Weights of a small transformer language model.
Size: 12 layers, width 128, vocabulary 1884, 2.67M parameters.
Architecture: LayerNorm before each block, tied embeddings.
Training: a variant of SOAP for these matrices, 98M tokens, 2983 steps.
Each number is 500 + 25 x the weight over its row's rms, rounded and kept within 0 to 999. Layers, rows and columns count from 0. Numbers have three digits each. The size before them is the row's rms in percent of the matrix's.

# up: layer 8 MLP up, 512x128, rms 0.0591, rows 181-205, columns 0-127
# down: layer 8 MLP down (transposed), 512x128, rms 0.0591, rows 181-204, columns 0-127
up181 110:524479501490512521459466501478492513502456497467463515528511533507514545501496502495535486457488464517502535523532475470523492506467470517505480528489466515518478578522545476544508506508474538437463495478481518508476533489482468515515495504514460510519530482470490498486515455541494473517530511474511503477536528494472507484476481461506555534505542526484514505516483482485501506492485
down181 103:527473518489504449521502508527524553494537528453469475500554510477496485506485506506532547489543505502535517533496490459488498528497514543491506501478493471489513506515490545484494481518514513527487510478536461441497516492493521481495498525492516508506478509524470516511461552436480513467521480527479506459534518515492507503502516503526467507525465484467468509536556474515496504524549
up182 109:480490494483496466501464548450516556500504504482553448507506517487505490506493513492523536505516486448512494528494512506484496484470483482462534492435477522531508532513516519522515479496516503495493464469503476480517478518487499525504545534482496481513536505521463488527552525508479523526501461488474528493527526519540519486509492458502499501481534507537481461442457498466487547480496
down182 109:534507481523515494489513486486478490500477494508463490496532500470494456461501503497508540525550508532479522509486481501508524556478478462494504478497478511511526479498516529497442485518519494487482476520473500461469503493456492483502496546493492524498483502456470528471507537486523478469461488522519479441502503503495510522487508478493446499517484430538512514525557513430498544498519
up183 092:538496469528477538541477496502515508502509499438475464541499535493478468520550490537502489480482542549495492488480513468506485484515509479515515507507490523530506468468513492480476472502489490539526455464529550509548487517491472490502551496482491500508487478476462463485529478524510512502513510521498505460471462495457474469480581527483507524502484518507496494515504501495487539515459
down183 094:523527487497474543469486491508496471512558492512505524504488469517474475474535466450467507474496495497535539457523498507502501511501477511478460491558510497480537490488505520456557472482522497513486497550515502497533460534459522481486456528483479532474486519498506476463484536516460469489528492498535481523485510469478511544482498500519500526481484481460539467476478491510494498543514
up184 099:501514512485500527500520465524512515487498524512516503479465471514486508438515548486469502473493518516493517500519478495552511466467481583485499496507501506496496526506468494539517494484556520513495483513481533500517514459540505522477530508507510468461472496499454531495488466501540509530475527440514496477473542513537542454537530464463476533509486494489516518472516520478514491504496
down184 110:474482503539468542540498532504494526481502496525519557513481532539515521487522493494507482476511539518490482480529497485487507505510508459515495487514539509526516509471511462495537503488495528517530487493514463492501503496499498498491499529506508514494510462486459478530466490482510467555479515495487442492510487502516493553438510430557493550511480456495543535494491488455475534479505
up185 093:553542509548456505497507446480486473524488499500508542501500523489492459559517513536499480467486521488519491504454488544516440463532482470501493517500506506508486477504536476536492488478517498510501477494492484510501534527516465510500506462516490523527513481479510498500512509503457524490494510477526477528508450545434496490473541457520507493462526535455506522512493474479533505490523
down185 099:454514453511515479515451526485505491471483493498489473508478538458502519476494495501479483473479481508508498471512521465464487521487480523475500508496537492525496513541487536498508499500477475522497521537535508483505483485504556442448496482532495520498418542468516497495466461512479475532510508505482524478485464522523522448538497531510486516507461518517528501534505511556482492524513
up186 099:477459486476494490489537508511513519529518475525507487532455510487486498532548480509512490538508522510528457499485539452529550467460474494486500526531486500526502518500453471518487525499505471533438483517471503482509466472504455511509515513496538486505477458529538490509484500482473566447469482466493504493485511498513530528497521526509520563497485497516468491491508490462488514491525
down186 096:527562528520492489500524476518496524477468517496531502475506470525505500505547504497509469502512500486520516515453475467507474551497547501525482480475470508533445466524512486495466490523483526474507453490500499515480514500527531480484524480511501509475465502473525483508488510483570459506492503471478543546478507513526444493509542511489510483464490511526505490487493552490495445537468
up187 097:485499527528505493509514500495532468506515516489536489477454479497516518507507533478485502514491522470482495508477508531524483510543453466490487499513487526500508475465469499485558454507511515506526490539506504563532488454570460448509498499470460476482481515511484504493501481430548519499507538485501489469487523468522504503520498485518536451529513475522516456502510516516536485483518
down187 103:486505557537468481517500481503501516491550533481498478527492515496482484502520532514494532499522490506476515526512531491518535532503486530517490499464502461497505540505562504526497495499483522492470490470494463471520441522485459497490533478494492458544497510485477485491457464508451497463475540507519490537517571513477514520500481481452491521465505506506476540489486462472455510489489
up188 093:444497530526516528471465540491498516489514458538460495492471480505499496523525475512466535459548491532492533494517468508520493466497503489537510508491531459517535475495508537506516521571549537477511506498505493458507485543499492501479521483523513498512517499455458515520502522510472502487471485501514509487499488475475529524510492456473438443498505506511512477460478482499468488473517
down188 091:520514527515484458476515441479508508511544509489481533530491494490518494454515508446484488503535489491528476491474508505476518471478521518488511502519465512497522511509481432508467484457511508531462511479547504484495495478573512474446497525478471456523537490539500525487480490467513499527530469467490475487491500523493500546491493492502522502490480530538487561518514525479489504537490
up189 099:489527495527521537546446509486480444530483509486541511573481471479464448509499476530500526507496516483519510517483509513522497472527484464464480516513477509480487482502513529502494500491470527507509514509458532471478517495459472463517489513549490573511483484493505499512542495478496489533515533539493460487482490530509531514498476510494493530502487564487478514490529476487545482504502
down189 096:491444501533509515518481461494481458458476521490492503522501502488522491507513507526520522449499476517495446499487498543499485481482499470476450534425465497480497499525507469542494501492497496476535524495526477498478526480469540514513497495543505493530462497493472504492476496512518477521478509535469492506536483556447460493438520525469498522503480512532482482488516472509547517510489
up190 102:488507470524553516488494511526483469487542506498516538503493529469503477506504491472514512457486505507524466524541511481465522484488529474484521508473491518440504548501523515495493485489498514462458510528459470495517510471440464490502503500462481507477508463466507491537468507531548525487524512494467500463540538503509517457486455531516484510539491517512488498528543491517495540446497
down190 096:521480518464476556504507500535456552523524553484524508519475525511519468484525517504476505436502526508518520496495472520515528473492487508506520457473499489482525468501516528558495492509514516479545509499491510543486495497507472534483493518531505550499518467506478476441528492526456449469521508494468460523472520533492505500462495498449524504466522494533499498514497493503467481518501
up191 098:512518528524519512477456496477509526453550505474521498517498479507476485519516477487481479477527524515495513530521505485515510490478516508539508500470501523488515508509492518526509502467462514530484503451465504488496477450487483473462514470458506440516510508525522450514566505506461454525534513510480503457450522539534492511521490511477487473576520500522529500492468516511479490526490
down191 100:446531495500482511502504454516501464516493463514483470512499513543506506478500452504529508506486490480508502535492505473476477526512542480497496463475505522515527481501516500476451482525503459490539478512490518475482471511518544451504497526534492480493529528461493515560496543461529480495498457502541530510522499465443494520515499561480493512527491506509517466538509514535535472468484
up192 097:523499509489474500498483552464539508462509522507506482500511463455493482556484483488541500524528475514530546513485502511500449493498506497500494476494503492530493502491504534460493495490521450508478505471554543507534476476548483479506516437502447516489527521479514523494506479520484486502477480503538466533532501496458493483494566522510547512485473487538520467493543486507518502516511
down192 095:434483520495485523515485468506498486495503517507510509549446445537503536486489501505485498489476538471519488487489527542534501488496513494468453496521462471494522502496504482497492499523501484491481514511484488476492482531519468487514492474529497494504492498514437506515433511464470534519509471496501499519489466512499514512507491516452441534499493488485557534461463495531517520426512
up193 093:518517480556481483437531486533500468473550507476505513470480489525516517487517473479482531527510525489497479491462473487509531485527493502505520521501470505521489491513451502470523520499468449496466485508504517548518482531539483485450492532519563503512500491516498497466535460497484543487505471489504498489461492473509487505502463488461511497538564482531493518492557519491523492487515
down193 100:470494486490489539450494494446445488516483534538494525463481497498497526513499455486454503504485491504497537470513477486484505537502486478490451515478493483522515526495508506517472458524483540502490523501523495471542499483484501505547474528482487474475496497527494476488475535534515462501501509529463499496452504557429494556484488480508498494488513495474506483445535529474481509516515
up194 102:483485533491502554493481507484497501462523524476519489466496467533530517546495489479470444505505481528483530465522531530528481487553542485500528506498484520482530456535526465495478523482491490464467491514523512492506505449514526471482514455475520530477513454515484540494525506487499526473526507476482509513459509487505528530496435443503496518503463502538505498526505488514488513513537
down194 101:485536498486511504463534476507489459483514465491448491496512523483526488474492506490501503515518530503544490497446526527454506507477488460493482518475517491479458483508464507488487480531511551527467479467460459496495517525530494495514514531504469451507502544456510469511527510521482506508488519523484431496517462477526510453446474509491464495484507499468499528473480508508507460530531
up195 100:447516459501506483473526502485530529488507537524510492544494508446488508475495489463479510549525522462502530497483525491538493480449472492533472487535489497497493513516473455534482524443439507504457511526469479530499506467507480549512482523495512506496496501477478539538472549475505491479503479495508503516490543511521530446513471491509491484510489489495535458516532510499499514533492
down195 101:526479479515536477467494534491476483483483466499484490461518515513488476498505480519473496476458460500538516496454479506458513532460538490469522472491497558498522484513494520499502482541471508547527460502502508495484508541484439518497509460465457483499516451457479450509487467506526496529493463503475488543474547517491483530529460518501487505502496516452503518472500473484507496502499
up196 102:505448506503515458499481487493482551509528518497480511482510527489550505492540454530488511498534509498504501503514510499478529467477470496519510517469495489481509524443494486445483508461515528484522544511485475511514470483515509485524449464499502530539527478516555500515535493495456479523515516518501516549496500509511529477529507453456495454513495518538491503563492483503504545534477
down196 110:490558495557525569500493471472497509484505500499519483459480525523467469493490518448503513529458473514489495501490516497517497485503481508478532447499557476524498526487542529540509483481486476481529516481505487476498463492492494494474548490503485474476537521495449464464503527487510491504488474508523502520490475493448500507454493539515476503503475489492525480421518494510479490488481
up197 095:465491528510495475503525467505477488502548458505453550507491530475502505491512504545497500536477486494520564525488500510481492510500485467512497508525528518523545518469475477467488469501570494465511521487500527519484506540523513486484525472481521472528493471474526480485490482546456509490469519538508478441470515493539458502497511505475474511514483472500499518475515546476480462505541
down197 104:479509525507527520478532468462517523505471505512509516463482502491485492528499516479489468528488497479485483501533450489510528512545505505498492471487504579461499502496541507494465502553487508516522504545521514497499480478518487552497487480534465524458532466551466516493495525486527448483554508495494531493477480446469522467540509470507505533479517499489494518501551522499493522490480
up198 095:528531478513521487526470533495508472512526513528480472487525514547499502480505455499507487507505537458497504489466459510515475515506491462499472479513499493499487489541480503499474503506483469516471478487508512456502483549490479486423528474490446524495506455483513525471530497484527540510520531507504505500465477516442486515501449481514499539506481491469499525572493513550467512472496
down198 088:525444476512494497474549502542450496499547530493488529542474474510501479484557502547477484486490473536494515484507528530512495490506514556515477484495504483511517498478526521489462502497483546476530525444499509522513471458514478523554516490541505481513497501529507483525486496522481504461507525505496494509510558457523494531473502488475483498505516530523547529505517481462528503531523
up199 099:508519502508518484522545492480502487521499487499518487488527524489460523471499494473484498494530486525475490509484526542490506467511496490447502479516457481514512527554528489506500484515524509539430457484473500496466477485514535513498472455507576547493510491496515507485525525479525554519513497488513508512467478508529491543514526534459492477478518487535513572481494467464493467495509
down199 104:535492476512482512524503482493453449508480481482470499507511531550526472486534475452507498446504475488494511552495501451469514505521496518508512488517478537465518501544533492475475498544496487475485487498508492466491491542508479474476522474481490479513498496516497472490461490532462487505520475548509479504517497517475459465563471498505534516491458506476509474535536467529471467472523
up200 096:499468541576513461498520497487494506462470517511486486554544507501461486471494504496479503526485515451547471541488457488484472508473499533475532495485498450513488485442487513548474528525505454465531478503515473497532525472501529498498488477506499470466509518481505470520525518513457525476529475527464494521487490512499487520532475500512519518498489546504480487484493493465475527527507
down200 099:493516495523479489494475514490490478493524480507555457495508467473482493470531505504505470528480469537489490506491487488485493476500545509517532508502520592505486522469528537515500511518485529518488524489484490475526490528485525479546492533497484552539516489483488463467457480477502520517548511469505472491491454487528467484500534537504498522478500498495512501449460545553501488544518
up201 101:505532490456488499486540500451523503512507549504513480488469483504517493530512475483513531525507471457479469509522490522511491461462496508472524525494488495486517499496519504498506507488484550446454512518508471525505442504482518480441532448482561548491510494498505494465493501528499547475505547532501516529501497536523539444502504485494534493486480491485499522504539465494523468479501
down201 099:494517470480462513525462480481528472454499486501553484497450509520503471480509502510475430466508502506508519509509511441534520507528529475513527521530480498519526510454464465534529504450513485513541473487468470534533473476481507507509513512495534512451514480532503530514475477487513514489518519521477481518503515489521494556486526486480505500548478516503486473550482496505471535512495
up202 095:508522498536523486462553493503504468508487520468458502491526492537530481469545493531495507471489463534492452513506549510530482491516456495495487511533515558503470512480495509468461503475462517495528462500515511528502458515501478490500478477450499548464511472478528545485540507524460506503479476525540525507479484493526503487520493514481507485472472470529527511483529528466515523527528
down202 098:507504498526488488487481511509504531483541490503506502486505493481514516536508531485500508487509519484539551528522538517477460475517479536516530483559534493550489528536501462474476495514495516485448512503523497469524484477484492508513528567482520470487474491504551521515513524470493526535516504494474467482501520522473506532467510469562472502532523530487463481455493489499442502495461
up203 100:467500455525497503513524502503486503504513490511518497477457487529518504484508461457487501520480502477474452507482523532475526484509518452516479488483500495512567489523501504559446527483506535534470500459468484506512479486520491523513435488518495474466492496457529490450514515482506511505534507486484461489466508539489495493553482537451502530515519468532486490504460535514511494537507
down203 098:510506527458483520509479458503538552496493486483529501503509489536531490488507528541534485499475481517513509477459505493510504530542453496495505513475516505527516467469512519475478515485482489487532517563533484473508533446516482492513519506529496545472487496573532500537492490481531508481531514513486529498497498484501485506493543470495441439499517523490466517471452496466498484481519
up204 094:505490499476505483495531490457530493473481491502500500486444525516501493519525502538495512491475478501519469453503501515530476477511442483491460510478488494473504549506503501506543482492496484464474508556492544493519482522516479552507541490464505496457519516567485514505510472479478479487509509526499510526526546513517479476526543516548534487485470437502473507512471477472525501541480
down204 099:476547491524504498472487510519469486504502505505486516525504442526445558498489474486500552506502521528500484505467483503472567533465463471476519484486490534533510476494486505481511557512475534509500449486517470495505494489475496498493504462531505474496498538517506521475496520482513523514495461493529541470543495485505484490557498506514479503492477532455528484483530547464486514468475
up205 091:482533514492469459527511501532525511496521517508556494530539491492532492479476500518473477535502503510507526473481535521568505491491552523484505517503482496470470489477494577478445492498494504475469504503469483523513510498437486526476469492566518499523503494475529510500498502474472496491519537468524473497488481493526497470505442479504473505544496519482497521513512528458459495510489